Weights of a small GPT-style language model, trained from scratch on English Wikipedia.
Size: 8 layers, width 192, MLP 384 GeGLU, vocabulary 2048, 3.35M parameters.
Architecture: RMSNorm before each block, rotary positions, no biases in attention or MLP, tied embeddings.
Each number is 200 + 20 x the weight over its row's rms, rounded and kept within 0 to 999. Layers, rows and columns count from 0. The size before them is the row's rms in percent of the matrix's.

# layer 2 MLP down, 192x384, rms 0.141, rows 0-108, columns 192-255
106,179,219,221,208,208,196,198,204,206,165,210,190,202,148,207,199,183,216,200,191,176,194,196,164,185,177,200,179,178,193,222,221,214,167,227,215,191,187,219,171,185,201,211,149,202,200,177,201,172,199,165,174,152,198,208,189,196,217,188,213,214,214,208,214
107,240,208,225,204,178,220,197,200,204,195,189,162,189,196,217,180,274,204,177,214,194,204,228,205,208,196,195,232,193,220,236,164,192,224,197,203,154,195,196,216,201,176,191,210,215,187,179,246,209,222,164,165,208,214,225,179,169,158,170,220,192,190,222,226
105,199,181,219,193,194,199,200,200,219,185,170,212,190,208,183,212,202,175,200,207,168,224,220,234,222,172,187,184,205,212,184,208,216,196,200,202,191,177,218,184,198,170,218,186,194,216,202,211,196,201,163,179,184,214,217,240,231,199,185,201,201,213,182,176
091,194,215,163,172,184,215,238,210,179,188,242,191,213,221,200,192,201,191,192,195,169,197,181,190,238,184,246,217,195,181,215,227,208,173,200,209,206,200,188,204,215,216,215,199,204,205,199,176,174,202,192,203,214,226,207,221,169,224,223,181,204,210,187,170
106,195,236,211,208,192,190,192,191,206,202,204,162,195,140,217,190,220,237,186,191,175,210,188,198,202,192,200,189,201,217,172,202,174,247,202,214,192,220,185,207,185,209,212,255,212,213,240,189,192,223,202,223,201,210,216,162,203,190,181,243,164,216,185,188
101,187,205,208,205,183,198,230,175,196,215,192,224,217,193,219,225,184,182,225,214,215,165,166,199,194,148,233,209,189,199,186,236,201,234,220,196,191,212,211,206,182,221,182,202,214,191,196,243,172,192,183,198,194,229,202,206,198,200,217,164,190,187,180,206
096,203,185,178,201,191,205,207,176,191,168,213,219,179,176,161,221,199,183,194,199,190,220,198,172,202,200,222,196,212,177,240,225,191,193,182,214,185,188,221,185,215,228,212,167,190,231,178,212,209,210,154,187,198,210,176,176,246,223,227,190,203,208,199,222
094,183,226,209,208,173,213,144,186,198,215,209,185,199,217,212,219,222,194,216,214,237,235,263,210,226,203,213,200,165,228,258,225,185,195,185,206,199,180,162,184,185,220,220,188,234,209,200,226,141,195,204,206,205,202,195,255,215,200,213,208,215,215,199,175
105,194,185,243,188,191,198,190,193,159,210,225,180,189,210,169,202,190,213,211,210,205,215,184,200,176,180,216,233,161,210,186,223,196,172,213,225,183,203,196,156,203,205,204,207,159,179,232,216,209,178,226,184,210,176,243,210,206,239,214,138,205,212,177,167
097,216,198,176,186,211,210,176,218,242,204,182,185,186,203,214,179,224,205,225,192,212,221,201,216,190,231,238,173,219,206,226,167,207,218,189,182,199,212,170,182,204,188,215,210,183,174,220,184,190,218,219,198,191,218,192,189,208,224,218,219,163,235,211,217
095,220,199,157,237,180,225,242,208,201,223,193,212,211,162,199,203,205,245,198,186,179,191,208,200,206,196,205,191,200,197,184,189,222,239,227,186,204,187,195,205,231,242,199,219,190,213,204,223,213,166,184,217,216,183,191,201,222,172,182,185,211,249,195,234
102,190,162,194,221,210,239,185,218,176,230,174,196,188,226,210,206,187,152,230,185,195,257,178,222,190,201,179,178,169,232,202,172,206,208,246,200,192,202,199,171,198,206,201,173,191,225,172,226,218,173,201,222,200,175,227,183,207,196,185,181,190,204,198,192
099,185,187,222,171,200,175,155,223,210,216,208,204,193,214,186,185,223,202,193,188,235,201,199,201,201,153,166,213,167,185,190,215,223,150,209,192,213,202,176,241,230,209,168,186,186,217,246,197,177,184,217,221,194,170,198,228,192,226,212,196,186,201,202,218
095,172,207,196,170,188,150,254,200,186,189,198,181,177,149,201,197,183,199,183,215,193,201,192,175,216,177,218,155,191,199,195,202,202,222,204,179,206,223,209,198,215,186,186,207,184,235,199,215,193,201,216,207,173,173,186,167,226,218,168,228,210,236,212,196
100,203,196,199,218,190,200,225,192,208,225,192,194,187,238,195,182,196,219,181,235,191,221,207,194,208,235,173,217,239,229,207,171,191,199,199,194,222,197,183,183,207,226,192,205,177,206,206,210,216,193,199,222,190,187,196,176,200,204,217,201,198,201,214,179
094,187,217,203,211,191,168,211,199,191,200,226,191,201,160,174,182,225,235,211,235,212,174,181,217,204,197,176,192,189,188,216,238,214,188,208,218,190,182,178,223,170,210,187,207,171,212,203,186,206,184,189,195,202,180,181,188,183,216,181,186,244,190,169,194
100,219,206,229,178,205,202,221,181,176,201,191,188,193,184,184,245,234,200,191,182,224,185,185,169,185,223,201,222,204,212,192,167,216,217,202,220,175,226,188,207,198,194,201,205,176,245,206,194,224,237,180,221,219,203,200,150,200,201,180,224,207,199,211,197
104,222,153,209,210,209,193,186,177,191,158,203,216,226,205,211,194,211,217,226,204,205,181,173,225,192,179,246,185,182,241,183,215,230,172,200,203,230,187,194,192,175,171,216,186,165,227,203,192,210,192,193,210,231,215,193,212,233,213,192,191,206,214,171,199
100,198,203,193,221,198,214,192,226,195,188,189,210,230,226,212,241,188,167,217,201,171,222,219,189,183,189,183,220,188,176,163,204,188,200,194,190,207,213,190,218,235,214,222,206,152,172,176,180,225,223,165,213,165,190,183,148,195,235,189,163,198,206,196,226
097,189,212,239,199,200,225,214,205,195,185,200,205,189,236,182,198,172,196,220,210,196,190,199,216,184,180,181,193,200,203,252,175,210,228,208,182,183,216,167,204,205,177,243,230,175,199,241,236,184,191,200,146,224,190,216,209,202,186,235,183,168,192,222,217
104,212,186,160,191,235,196,215,222,208,221,201,229,174,203,198,166,246,199,205,197,190,200,200,200,212,216,179,202,181,224,184,190,196,222,203,183,184,216,198,216,171,177,230,226,182,203,196,194,204,176,207,211,156,172,220,199,184,223,177,203,193,220,216,211
099,216,207,229,174,200,161,219,211,169,209,210,235,174,233,164,199,221,225,199,208,217,204,203,172,190,197,188,194,191,193,217,175,196,186,163,202,215,204,186,219,191,163,191,164,199,175,220,187,203,195,247,194,203,189,188,205,182,209,180,210,201,235,228,209
107,166,150,180,176,244,196,201,220,225,201,199,200,179,198,208,189,148,248,162,209,186,201,189,203,175,202,163,168,190,200,191,214,201,209,208,171,201,226,183,215,179,171,199,236,202,205,167,213,213,185,217,167,200,218,217,195,184,218,215,187,214,213,177,193
101,188,177,221,198,150,197,212,193,212,159,201,214,201,230,259,199,229,179,199,192,163,213,203,185,191,184,232,213,207,201,198,197,194,222,187,206,200,218,186,201,196,224,187,188,212,189,207,249,195,216,203,219,199,203,177,213,193,185,209,180,212,179,229,218
099,173,192,197,173,187,196,188,220,194,204,201,178,207,181,205,191,219,174,212,221,187,198,158,185,183,203,228,204,194,202,195,213,180,211,207,219,165,208,208,225,206,194,206,202,185,227,187,188,181,185,199,226,182,178,190,160,212,197,232,178,164,245,195,210
104,171,189,210,209,163,187,205,166,218,233,169,211,208,143,186,197,190,193,176,209,191,235,218,216,225,175,153,227,216,225,197,217,200,225,179,194,169,196,199,193,154,219,227,193,182,173,196,197,182,189,181,237,170,193,227,182,204,203,173,177,186,190,197,242
092,199,231,180,182,173,177,220,164,204,191,202,201,173,167,232,196,157,241,161,239,190,210,194,181,202,182,174,174,182,235,209,226,220,197,202,218,202,218,221,162,214,210,202,221,197,179,227,213,162,178,200,172,210,202,146,201,194,215,216,190,204,202,217,204
102,223,172,199,206,205,153,211,177,234,223,195,216,171,167,215,229,206,193,175,238,234,235,176,190,199,188,200,182,185,177,217,212,211,219,210,200,205,204,188,192,208,181,196,199,205,216,237,205,214,175,209,174,219,174,171,225,185,194,222,240,236,203,198,189
106,187,185,211,213,221,216,200,201,184,210,211,171,201,187,174,159,192,196,209,188,220,187,209,152,206,172,218,214,208,206,194,202,193,206,192,200,216,186,215,205,210,217,211,209,127,216,200,221,192,182,187,234,213,215,168,210,231,196,207,202,231,166,215,229
094,218,196,213,215,204,146,213,162,225,234,196,205,205,161,184,215,200,210,187,161,186,169,183,196,175,210,164,201,205,187,184,237,207,202,221,215,236,194,201,175,184,193,201,205,219,227,226,219,187,219,199,216,201,157,200,167,184,199,201,254,176,221,188,196
096,193,204,200,176,214,191,194,185,179,267,191,201,249,196,221,179,222,210,209,226,191,187,188,163,201,220,148,211,196,181,203,237,203,198,164,210,230,216,215,198,178,217,202,187,229,199,185,192,196,185,198,213,196,179,197,165,179,251,192,184,233,204,218,178
094,198,221,245,175,209,186,184,215,191,201,163,220,195,228,198,203,225,183,239,206,245,176,233,193,192,226,183,218,201,214,203,223,232,217,199,178,210,222,195,195,165,185,189,205,200,208,214,208,196,178,199,161,186,216,180,168,215,221,213,175,164,174,196,198
093,193,195,174,222,175,189,208,206,187,209,205,191,201,186,177,200,207,205,199,213,190,186,238,198,212,188,206,197,195,194,154,219,178,206,191,205,225,229,196,180,193,188,197,201,154,211,208,176,186,191,186,177,204,218,207,210,193,231,207,215,183,240,207,192
099,232,198,204,201,199,211,194,172,181,211,198,191,228,196,235,176,212,165,246,187,219,206,204,196,184,170,204,178,176,200,185,235,196,206,219,199,192,226,200,192,179,227,178,189,184,180,192,177,184,193,210,213,194,194,193,209,212,196,188,211,197,222,218,185
098,191,190,211,188,228,208,224,221,198,189,212,219,200,179,210,214,231,196,230,205,203,205,241,184,198,206,221,202,190,207,182,182,207,210,173,214,171,228,215,217,194,247,171,198,197,162,241,210,229,196,172,214,198,215,201,198,211,224,176,189,189,191,171,176
094,227,182,190,167,191,199,236,189,162,213,182,217,192,209,221,178,188,171,184,224,207,189,201,194,199,198,213,216,187,188,226,197,188,195,204,214,208,183,210,166,201,171,181,200,178,250,206,206,213,162,207,177,211,199,181,200,176,213,226,223,204,211,196,193
101,175,174,198,189,179,232,168,208,214,257,188,216,175,177,240,186,186,241,196,195,205,223,217,191,203,204,229,187,178,203,203,215,203,198,188,189,226,221,216,205,201,196,169,238,205,186,194,208,182,202,206,195,173,172,180,190,182,211,210,234,186,210,212,218
097,190,231,252,202,164,209,208,204,201,181,216,182,234,217,174,205,195,194,224,186,178,143,237,179,207,181,239,210,186,200,203,235,224,228,190,177,242,211,201,201,194,233,196,185,205,179,191,187,175,173,216,189,185,224,192,172,223,194,235,224,162,184,197,209
097,221,201,199,168,231,204,217,222,198,193,222,232,195,205,187,190,188,173,189,195,212,198,206,227,211,206,220,210,206,171,175,173,229,252,188,197,193,219,225,200,182,218,194,179,191,170,211,189,224,196,166,214,189,193,202,190,180,234,232,204,209,231,202,190
104,215,211,219,185,192,198,173,177,200,241,211,215,230,193,213,171,216,231,219,202,196,182,215,190,213,200,174,213,225,204,199,208,205,185,195,183,190,237,195,181,236,188,194,202,224,223,214,224,179,195,198,213,201,222,182,217,208,216,213,214,178,228,192,184
104,219,222,201,216,182,205,158,190,204,190,189,202,215,171,230,182,215,198,231,245,196,202,195,240,193,221,194,206,220,159,225,196,216,179,187,212,182,191,217,213,235,197,205,160,216,190,192,189,191,228,202,184,229,167,218,206,169,165,198,159,216,194,221,204
103,183,209,218,205,181,188,153,183,165,207,203,209,170,207,217,184,196,212,191,209,199,190,217,185,218,200,148,188,212,225,214,228,163,237,230,164,206,191,210,200,223,203,199,182,216,184,187,208,172,215,207,212,202,204,192,175,213,188,196,206,214,185,213,170
106,182,199,219,187,221,226,183,203,194,218,195,187,193,214,217,199,171,217,205,198,194,235,231,198,187,214,212,186,186,236,188,213,217,169,193,173,195,180,195,180,162,195,229,190,247,197,161,189,171,236,190,213,195,158,194,204,220,187,203,185,184,238,206,207
097,194,209,162,215,186,179,171,168,213,164,176,239,171,217,206,202,220,219,241,212,178,214,221,194,186,180,217,208,178,207,210,206,207,225,184,225,196,211,203,206,218,199,181,196,179,181,170,215,203,190,241,190,214,183,175,174,192,205,168,199,208,235,194,182
106,201,228,217,176,180,194,211,186,190,206,205,186,191,198,179,218,219,200,188,206,207,228,187,231,196,188,174,219,210,188,218,232,206,217,162,208,190,196,186,167,203,173,221,192,180,194,190,185,213,223,221,216,187,216,214,197,222,191,189,216,161,188,171,236
100,184,181,178,184,181,199,229,228,196,228,205,212,192,164,198,188,174,197,170,198,207,192,211,168,193,173,237,202,209,197,170,172,134,214,224,200,170,193,193,179,173,219,185,201,147,208,216,250,187,192,215,215,233,202,238,199,186,220,222,187,175,165,220,215
100,204,216,186,184,235,239,208,244,196,192,219,181,225,202,235,222,211,172,229,162,191,184,190,236,179,201,173,184,204,217,217,169,165,235,219,208,201,193,153,207,210,201,217,216,184,161,170,197,213,218,192,180,214,206,231,210,195,222,187,166,233,193,174,221
104,177,215,178,199,189,220,175,170,217,210,208,215,196,181,181,206,201,200,213,153,213,198,210,219,218,199,148,230,211,180,207,211,193,161,189,188,181,181,210,200,163,204,206,217,223,184,176,190,210,164,206,216,192,210,196,193,215,227,239,182,221,236,227,185
100,226,225,221,185,187,174,212,171,204,186,217,232,201,186,224,169,181,189,225,201,192,185,210,201,240,168,203,168,187,212,207,229,176,224,212,212,207,218,236,188,206,196,202,176,212,163,199,144,182,191,200,189,200,218,211,234,202,185,180,188,190,192,201,157
091,244,199,220,206,221,205,214,181,179,213,204,180,192,196,185,197,206,191,191,227,206,186,213,194,209,243,195,196,180,164,211,237,198,180,216,180,186,172,233,167,202,187,209,203,211,191,241,230,168,200,185,212,227,146,201,214,232,195,192,222,165,246,190,179
103,190,179,174,170,170,161,182,186,163,174,169,213,205,207,186,180,202,176,184,215,197,199,211,171,178,227,178,206,183,186,158,202,205,192,198,235,227,213,224,178,149,208,189,211,172,171,197,185,185,189,206,197,200,201,182,215,187,216,187,213,223,196,225,208
098,193,174,190,177,213,208,225,216,177,193,166,187,218,147,156,190,182,230,224,200,192,230,157,225,192,169,167,155,201,202,196,173,214,197,201,200,195,208,233,196,184,189,207,199,175,182,201,182,237,182,200,199,230,187,209,255,178,203,149,157,190,204,200,222
100,218,218,186,189,200,197,177,188,223,186,222,211,212,215,224,198,195,194,189,217,204,207,170,201,197,194,201,178,205,201,187,178,227,224,195,221,217,188,231,226,212,184,206,186,195,183,182,191,212,169,194,186,211,219,203,218,169,229,190,183,226,227,195,218
093,168,208,246,195,228,186,191,196,202,210,218,205,205,210,169,182,213,219,172,164,190,196,159,206,212,223,210,239,205,206,192,210,165,208,210,208,172,168,183,205,175,198,204,190,258,210,217,179,179,191,200,190,204,190,186,218,209,192,204,211,211,202,203,229
110,209,193,179,219,229,191,197,220,207,189,157,195,216,197,198,190,150,213,176,195,227,246,149,186,195,215,152,218,189,185,184,170,209,191,221,192,210,195,206,215,185,174,198,185,181,193,227,148,149,182,205,185,204,214,171,191,182,179,219,191,175,177,181,218
100,197,229,227,221,203,229,202,200,197,220,166,197,235,205,179,210,189,204,216,199,209,217,209,195,165,204,204,195,212,225,240,188,198,208,206,193,205,226,200,212,218,210,175,206,246,181,183,210,168,214,185,239,200,207,189,216,197,187,192,206,207,172,181,206
101,213,213,201,193,186,175,183,186,198,182,174,223,200,188,203,200,188,200,212,201,204,204,177,211,172,179,201,193,198,196,194,214,208,197,197,213,225,233,194,189,201,195,197,218,218,202,231,187,224,204,196,178,184,239,192,230,211,175,197,183,235,195,199,188
113,203,175,202,220,209,240,235,201,188,241,201,199,193,247,214,227,177,190,188,202,199,197,216,193,216,191,214,172,188,250,203,202,156,187,225,184,205,203,199,216,231,154,207,224,185,215,195,145,206,209,223,200,172,210,208,174,188,196,209,176,200,172,180,204
092,207,228,198,183,181,243,179,182,172,215,209,203,197,194,197,205,219,236,195,234,213,181,211,240,155,214,229,227,185,206,199,198,197,199,207,189,178,232,198,200,217,213,219,203,199,202,222,194,211,217,182,213,204,209,203,217,204,215,184,220,211,207,200,213
098,169,200,209,193,199,190,205,195,241,184,194,228,239,195,206,223,197,208,194,190,198,192,193,193,205,204,183,196,210,184,177,202,216,186,204,180,214,181,197,183,218,198,191,220,220,182,181,214,191,178,194,203,175,161,169,184,172,199,208,209,202,183,205,157
096,202,208,195,195,242,203,233,164,167,165,221,239,190,196,231,195,210,194,191,238,201,212,208,203,172,223,185,188,205,203,220,203,199,198,191,211,197,200,159,175,208,190,196,186,213,193,249,202,175,200,230,214,192,154,191,200,214,226,204,177,219,191,195,191
107,203,198,177,192,185,205,233,189,144,215,235,215,191,193,220,198,239,208,211,205,225,165,187,184,199,201,237,199,197,208,224,230,171,224,231,235,205,195,163,210,173,223,189,158,208,220,225,198,206,204,203,209,229,180,214,191,203,206,169,189,171,201,205,212
105,199,216,190,210,204,192,159,209,165,216,212,220,183,231,184,187,204,205,197,201,202,216,201,157,188,181,224,205,206,205,189,216,168,162,238,237,218,223,213,199,217,195,188,212,175,228,238,200,204,181,210,214,175,201,198,154,185,199,233,186,227,171,229,228
099,204,195,184,251,236,209,180,200,178,171,219,215,181,222,192,190,211,197,181,189,205,218,200,177,180,236,216,252,203,217,226,207,191,196,220,170,186,216,212,192,185,196,181,193,180,204,188,190,209,202,200,219,186,180,205,243,210,193,225,195,186,184,172,222
100,225,190,171,182,175,205,202,206,155,206,208,201,157,209,159,154,197,199,223,193,195,205,206,180,215,171,211,180,177,210,150,192,215,205,197,210,202,200,193,236,198,210,204,203,204,205,198,171,238,188,183,231,214,207,206,171,173,172,213,220,225,199,213,229
105,182,147,183,162,206,191,195,187,186,191,223,198,235,186,197,207,203,206,198,178,238,216,227,184,195,202,221,176,196,211,194,245,197,209,205,203,212,176,202,192,218,179,213,230,215,210,231,166,228,216,186,211,194,192,224,159,207,188,124,159,226,173,194,204
107,185,184,201,220,226,216,231,176,193,190,198,206,174,207,190,200,204,176,208,186,183,191,203,203,168,193,222,218,200,221,224,178,198,201,222,183,171,193,241,226,209,197,211,236,159,170,189,226,178,201,210,201,185,234,241,223,202,183,191,210,191,183,193,205
097,220,217,210,172,209,239,217,179,196,194,211,207,228,196,179,197,218,191,204,198,203,170,207,195,191,177,196,202,169,197,202,193,201,176,221,238,189,171,171,147,214,198,176,218,200,199,202,189,207,192,190,217,216,189,173,196,152,201,214,207,197,186,216,223
099,187,231,205,212,204,178,203,197,232,175,182,199,164,187,206,217,216,216,213,207,177,195,196,191,185,222,213,232,244,167,173,204,212,193,243,189,216,184,211,196,227,171,207,212,231,171,207,157,147,202,219,218,201,189,191,208,210,184,205,210,199,206,220,212
102,225,241,181,213,177,191,217,195,194,220,219,191,216,205,205,236,234,203,248,205,213,206,217,220,183,206,198,205,191,210,210,231,182,135,219,187,203,205,190,199,195,182,204,239,184,181,213,234,195,212,202,205,214,215,208,237,181,203,182,209,217,197,180,214
092,190,217,181,189,195,194,216,216,235,176,194,167,151,179,169,156,166,202,200,243,201,230,217,184,224,181,186,165,254,162,170,199,228,186,167,196,215,190,191,215,195,171,205,213,195,194,211,202,199,185,231,169,224,172,188,170,231,199,230,235,181,206,204,204
097,197,225,191,212,211,185,194,208,175,195,189,179,162,205,228,209,216,220,180,212,158,204,216,196,189,219,194,233,205,179,216,200,213,204,203,219,214,228,173,198,198,181,199,208,220,193,248,192,204,229,214,215,195,168,183,206,178,226,176,219,211,221,183,238
096,171,217,178,168,205,197,205,177,225,196,158,229,199,198,201,209,189,158,175,210,213,204,172,168,182,201,221,182,175,203,208,223,184,188,220,213,211,176,199,211,189,196,214,191,194,201,192,180,185,194,200,200,220,178,173,205,194,188,172,198,230,220,225,208
100,233,211,212,200,200,203,196,209,193,205,230,220,181,194,175,192,187,214,195,185,173,222,204,216,257,177,195,217,170,232,255,214,218,163,174,199,183,218,220,161,207,204,209,196,204,213,210,198,185,221,180,189,186,201,210,242,208,219,197,194,193,215,199,215
103,187,187,216,203,211,200,175,219,181,169,202,181,164,201,208,221,194,193,215,183,222,194,212,221,192,194,209,202,200,225,179,227,190,188,173,193,201,175,216,195,190,193,188,198,219,220,160,230,174,170,228,224,191,228,223,209,191,227,207,200,193,157,207,188
095,165,206,231,185,203,212,184,245,178,192,211,189,187,212,196,210,166,207,205,220,155,186,191,215,173,210,177,170,200,216,203,214,218,188,191,139,230,256,239,184,183,196,201,216,198,167,199,196,182,152,202,187,166,214,165,239,188,200,161,197,224,208,223,174
110,186,233,191,175,185,197,183,176,187,217,221,180,183,199,202,174,221,190,192,202,224,172,209,170,179,201,189,219,186,192,188,185,218,207,227,217,186,210,181,173,193,221,209,177,205,182,195,186,220,192,236,215,166,196,211,212,224,235,193,193,195,210,200,186
098,230,176,255,201,175,157,201,228,200,173,186,186,222,214,215,153,182,233,204,190,183,211,208,188,181,247,182,228,214,190,165,213,243,240,203,183,193,246,188,177,204,187,190,182,186,240,202,193,209,186,233,192,196,245,189,192,164,227,214,216,191,203,208,223
094,217,214,204,188,249,192,182,231,173,181,194,202,189,201,176,168,211,200,232,174,179,195,187,236,192,210,158,229,196,195,194,212,175,195,197,169,213,192,228,208,165,208,219,178,192,192,202,204,209,174,179,199,193,221,215,223,216,213,242,216,174,231,217,192
102,203,211,198,180,187,208,223,192,202,210,195,183,236,175,209,206,215,220,190,188,183,193,185,205,230,186,201,199,221,192,212,172,187,195,229,207,191,176,164,188,203,242,195,165,186,190,221,204,162,217,230,157,165,197,209,201,207,172,220,192,165,158,205,195
092,179,209,193,188,198,214,190,193,211,193,216,193,210,191,207,239,193,197,192,189,213,203,201,177,214,218,181,235,195,171,174,204,186,203,229,191,213,171,187,205,214,179,213,227,172,250,198,214,194,211,204,205,193,181,174,194,181,203,198,187,210,231,210,206
108,140,197,176,184,205,233,194,208,203,184,185,152,191,190,202,221,193,195,181,190,215,200,202,194,175,201,223,219,182,161,235,202,222,228,217,192,164,191,182,191,189,225,213,209,227,191,213,230,222,208,189,188,189,175,162,205,214,181,211,183,176,201,212,190
098,218,211,200,213,234,200,196,187,208,195,179,204,217,203,207,215,199,198,237,196,192,187,178,218,188,221,193,194,200,216,213,228,189,171,199,168,186,214,214,176,164,198,191,167,196,232,201,191,200,206,201,239,209,195,182,208,213,142,229,183,220,182,211,190
100,170,220,230,193,179,191,186,220,233,196,199,241,206,205,185,195,184,192,182,233,183,228,193,212,205,189,215,216,197,191,189,241,200,208,180,227,175,167,198,197,168,172,177,179,185,195,208,213,175,153,218,170,196,190,163,240,229,193,192,215,203,210,218,219
094,207,230,193,174,252,204,203,172,178,177,201,213,213,177,207,233,220,200,183,210,199,194,200,200,205,218,173,203,202,191,179,201,201,174,167,219,193,198,189,163,205,198,190,194,197,196,211,192,202,199,184,214,202,217,203,230,214,155,215,233,207,177,203,178
104,175,189,238,168,196,198,218,202,195,176,222,211,218,200,209,213,178,205,199,169,196,190,187,201,181,168,217,207,174,238,199,194,198,199,180,179,212,207,195,187,167,215,208,176,209,170,171,184,190,173,193,204,200,229,194,257,212,185,218,217,210,203,174,201
106,211,174,180,202,210,194,202,197,215,229,161,221,170,225,200,177,222,180,220,198,190,207,191,178,192,190,209,188,177,232,204,188,209,215,241,213,181,202,191,174,225,203,218,193,180,206,205,198,221,216,190,170,167,191,211,205,184,184,180,228,194,196,178,214
087,233,251,226,205,204,204,221,184,192,209,172,221,195,205,210,194,189,178,205,209,217,224,187,186,227,220,214,181,219,176,192,238,200,229,146,201,241,176,171,227,168,174,193,209,209,211,236,177,191,202,203,200,222,236,169,240,223,177,168,215,208,172,177,196
098,218,204,177,199,192,177,207,197,255,221,189,221,197,247,209,194,209,215,202,189,200,210,199,197,207,187,183,216,172,193,203,204,244,194,175,165,187,197,219,195,219,186,208,215,209,200,196,235,192,195,240,213,193,197,194,189,207,217,198,171,211,207,191,200
106,211,160,189,194,219,199,206,228,213,202,198,199,229,225,179,193,241,168,184,173,216,203,163,177,173,203,187,217,199,212,181,205,204,221,170,182,262,211,210,185,201,183,178,228,159,228,217,175,250,195,182,167,208,217,195,203,214,207,180,208,204,179,166,185
101,191,157,144,189,219,178,171,180,227,188,210,203,193,201,242,207,188,211,177,212,204,213,188,190,187,181,191,193,205,208,212,195,209,228,211,198,224,214,229,217,229,227,217,175,196,203,210,175,202,178,181,179,195,162,205,207,190,245,201,193,208,242,212,208
097,228,189,197,228,237,211,202,211,176,206,193,213,154,211,198,181,203,196,172,204,190,210,224,171,189,220,211,210,245,202,204,205,194,181,220,174,212,237,192,196,197,229,182,228,208,230,188,224,227,173,194,212,208,221,167,170,182,202,203,193,222,230,209,201
110,179,204,167,207,218,197,172,188,152,193,195,235,161,226,196,219,211,173,196,180,176,197,191,218,160,241,190,198,233,159,174,185,182,203,198,206,193,216,189,195,205,182,202,240,214,192,183,161,204,232,197,172,208,210,220,192,174,194,179,214,205,169,164,186
099,210,184,175,205,167,151,167,215,222,200,223,209,203,211,209,213,158,208,205,185,163,217,182,247,242,205,203,215,204,222,199,192,233,174,218,225,167,184,188,219,177,185,215,190,194,192,152,196,196,206,247,172,186,178,227,183,189,212,211,202,206,214,211,209
092,184,213,159,166,202,207,171,214,178,216,235,217,208,209,208,177,181,206,203,185,174,157,205,199,215,195,161,188,242,188,178,201,172,177,204,180,220,201,207,182,178,230,200,205,178,158,243,181,191,212,189,218,226,202,215,191,195,215,195,186,207,230,179,169
094,195,182,212,206,206,192,178,204,187,191,189,171,179,178,220,185,212,213,203,197,197,173,207,214,210,226,226,223,172,167,211,188,166,239,196,176,169,178,231,172,222,195,172,226,205,191,201,223,203,197,187,234,222,222,203,225,205,183,245,213,226,183,177,188
097,193,203,226,241,213,225,164,241,219,204,187,191,232,208,206,199,208,198,233,174,215,213,252,229,194,224,238,192,237,209,205,193,173,171,183,177,187,174,235,196,209,192,210,207,214,218,180,227,198,186,169,236,207,162,221,189,226,184,208,238,172,248,180,244
103,186,239,218,207,194,212,194,214,228,215,213,186,218,235,199,186,174,187,169,204,206,218,192,198,216,204,204,213,209,165,217,185,197,201,244,194,189,178,219,221,184,224,187,157,237,224,196,227,199,235,241,203,190,206,248,166,200,173,216,170,170,218,219,216
098,195,180,234,196,205,189,217,201,213,204,213,198,212,184,239,171,205,167,218,181,203,220,196,176,216,198,164,171,213,194,196,179,192,215,240,183,186,198,178,223,208,214,211,191,198,236,214,201,227,243,203,205,222,148,185,177,229,184,200,188,160,199,191,187
096,184,177,183,178,214,195,207,197,195,181,212,163,225,208,229,215,215,216,194,187,220,163,215,167,197,205,201,210,198,196,186,195,189,187,252,154,198,214,187,185,251,214,187,183,200,186,191,189,230,225,220,197,203,223,218,171,187,204,208,184,216,172,182,195
098,182,213,189,209,186,238,181,187,216,207,223,195,197,164,170,184,226,201,194,190,167,189,190,202,216,198,216,197,186,204,189,183,219,224,200,194,217,211,213,209,203,220,197,224,192,201,178,225,197,198,193,197,202,206,216,197,207,183,216,217,227,215,189,182
110,194,245,201,210,183,215,175,198,233,173,206,192,188,197,205,185,192,241,191,202,225,217,202,179,181,229,172,207,194,158,194,194,218,174,196,189,200,165,175,185,194,239,202,217,196,182,234,187,212,187,185,236,258,205,167,204,241,216,201,200,192,185,159,214
109,199,196,231,206,200,209,232,147,198,213,178,229,167,252,200,198,169,179,197,185,220,231,204,213,212,175,197,213,209,208,198,187,190,192,214,191,198,174,205,180,199,210,176,164,214,203,197,257,202,187,197,217,186,208,199,209,190,199,233,200,219,206,183,209
096,229,177,167,249,240,217,185,197,176,177,223,169,175,165,222,171,174,208,215,190,228,202,188,200,209,221,194,194,189,195,189,209,187,205,173,199,168,205,200,199,196,212,207,155,205,192,204,190,209,171,200,208,251,218,220,204,178,162,190,192,171,185,198,223
098,185,212,197,212,212,159,196,165,198,168,202,214,211,231,187,191,174,188,214,215,184,183,196,174,157,197,168,205,200,170,179,192,188,200,242,162,197,195,215,167,185,191,187,207,206,192,200,176,218,205,224,194,225,182,203,208,198,180,200,174,232,187,225,198
108,186,203,217,178,184,198,192,187,225,185,197,184,207,198,183,204,204,221,195,221,204,230,197,245,193,210,172,183,236,195,206,198,192,206,192,163,187,173,209,188,203,203,237,198,210,204,173,190,220,230,223,221,252,201,194,182,231,210,192,215,214,195,237,217
101,185,183,206,213,195,227,199,238,186,251,203,171,219,193,217,208,230,180,229,179,208,219,237,232,179,224,174,233,214,199,195,200,203,210,159,208,156,208,182,192,210,193,214,217,191,191,185,210,193,216,197,238,161,178,207,215,216,214,159,187,184,214,181,231
101,197,225,190,213,208,201,194,193,222,208,183,201,227,153,190,174,200,205,235,222,202,200,215,232,189,198,191,197,184,216,204,220,209,216,193,195,156,213,196,194,196,205,207,197,190,216,188,232,183,176,211,167,182,191,199,189,215,169,216,190,170,203,221,209
091,148,178,192,188,186,201,169,204,218,211,248,205,225,211,220,201,180,213,240,216,190,173,175,217,171,192,206,192,212,195,176,191,183,185,182,186,214,198,172,201,219,221,222,180,201,226,186,198,195,230,202,216,194,226,192,212,209,195,196,190,194,184,204,185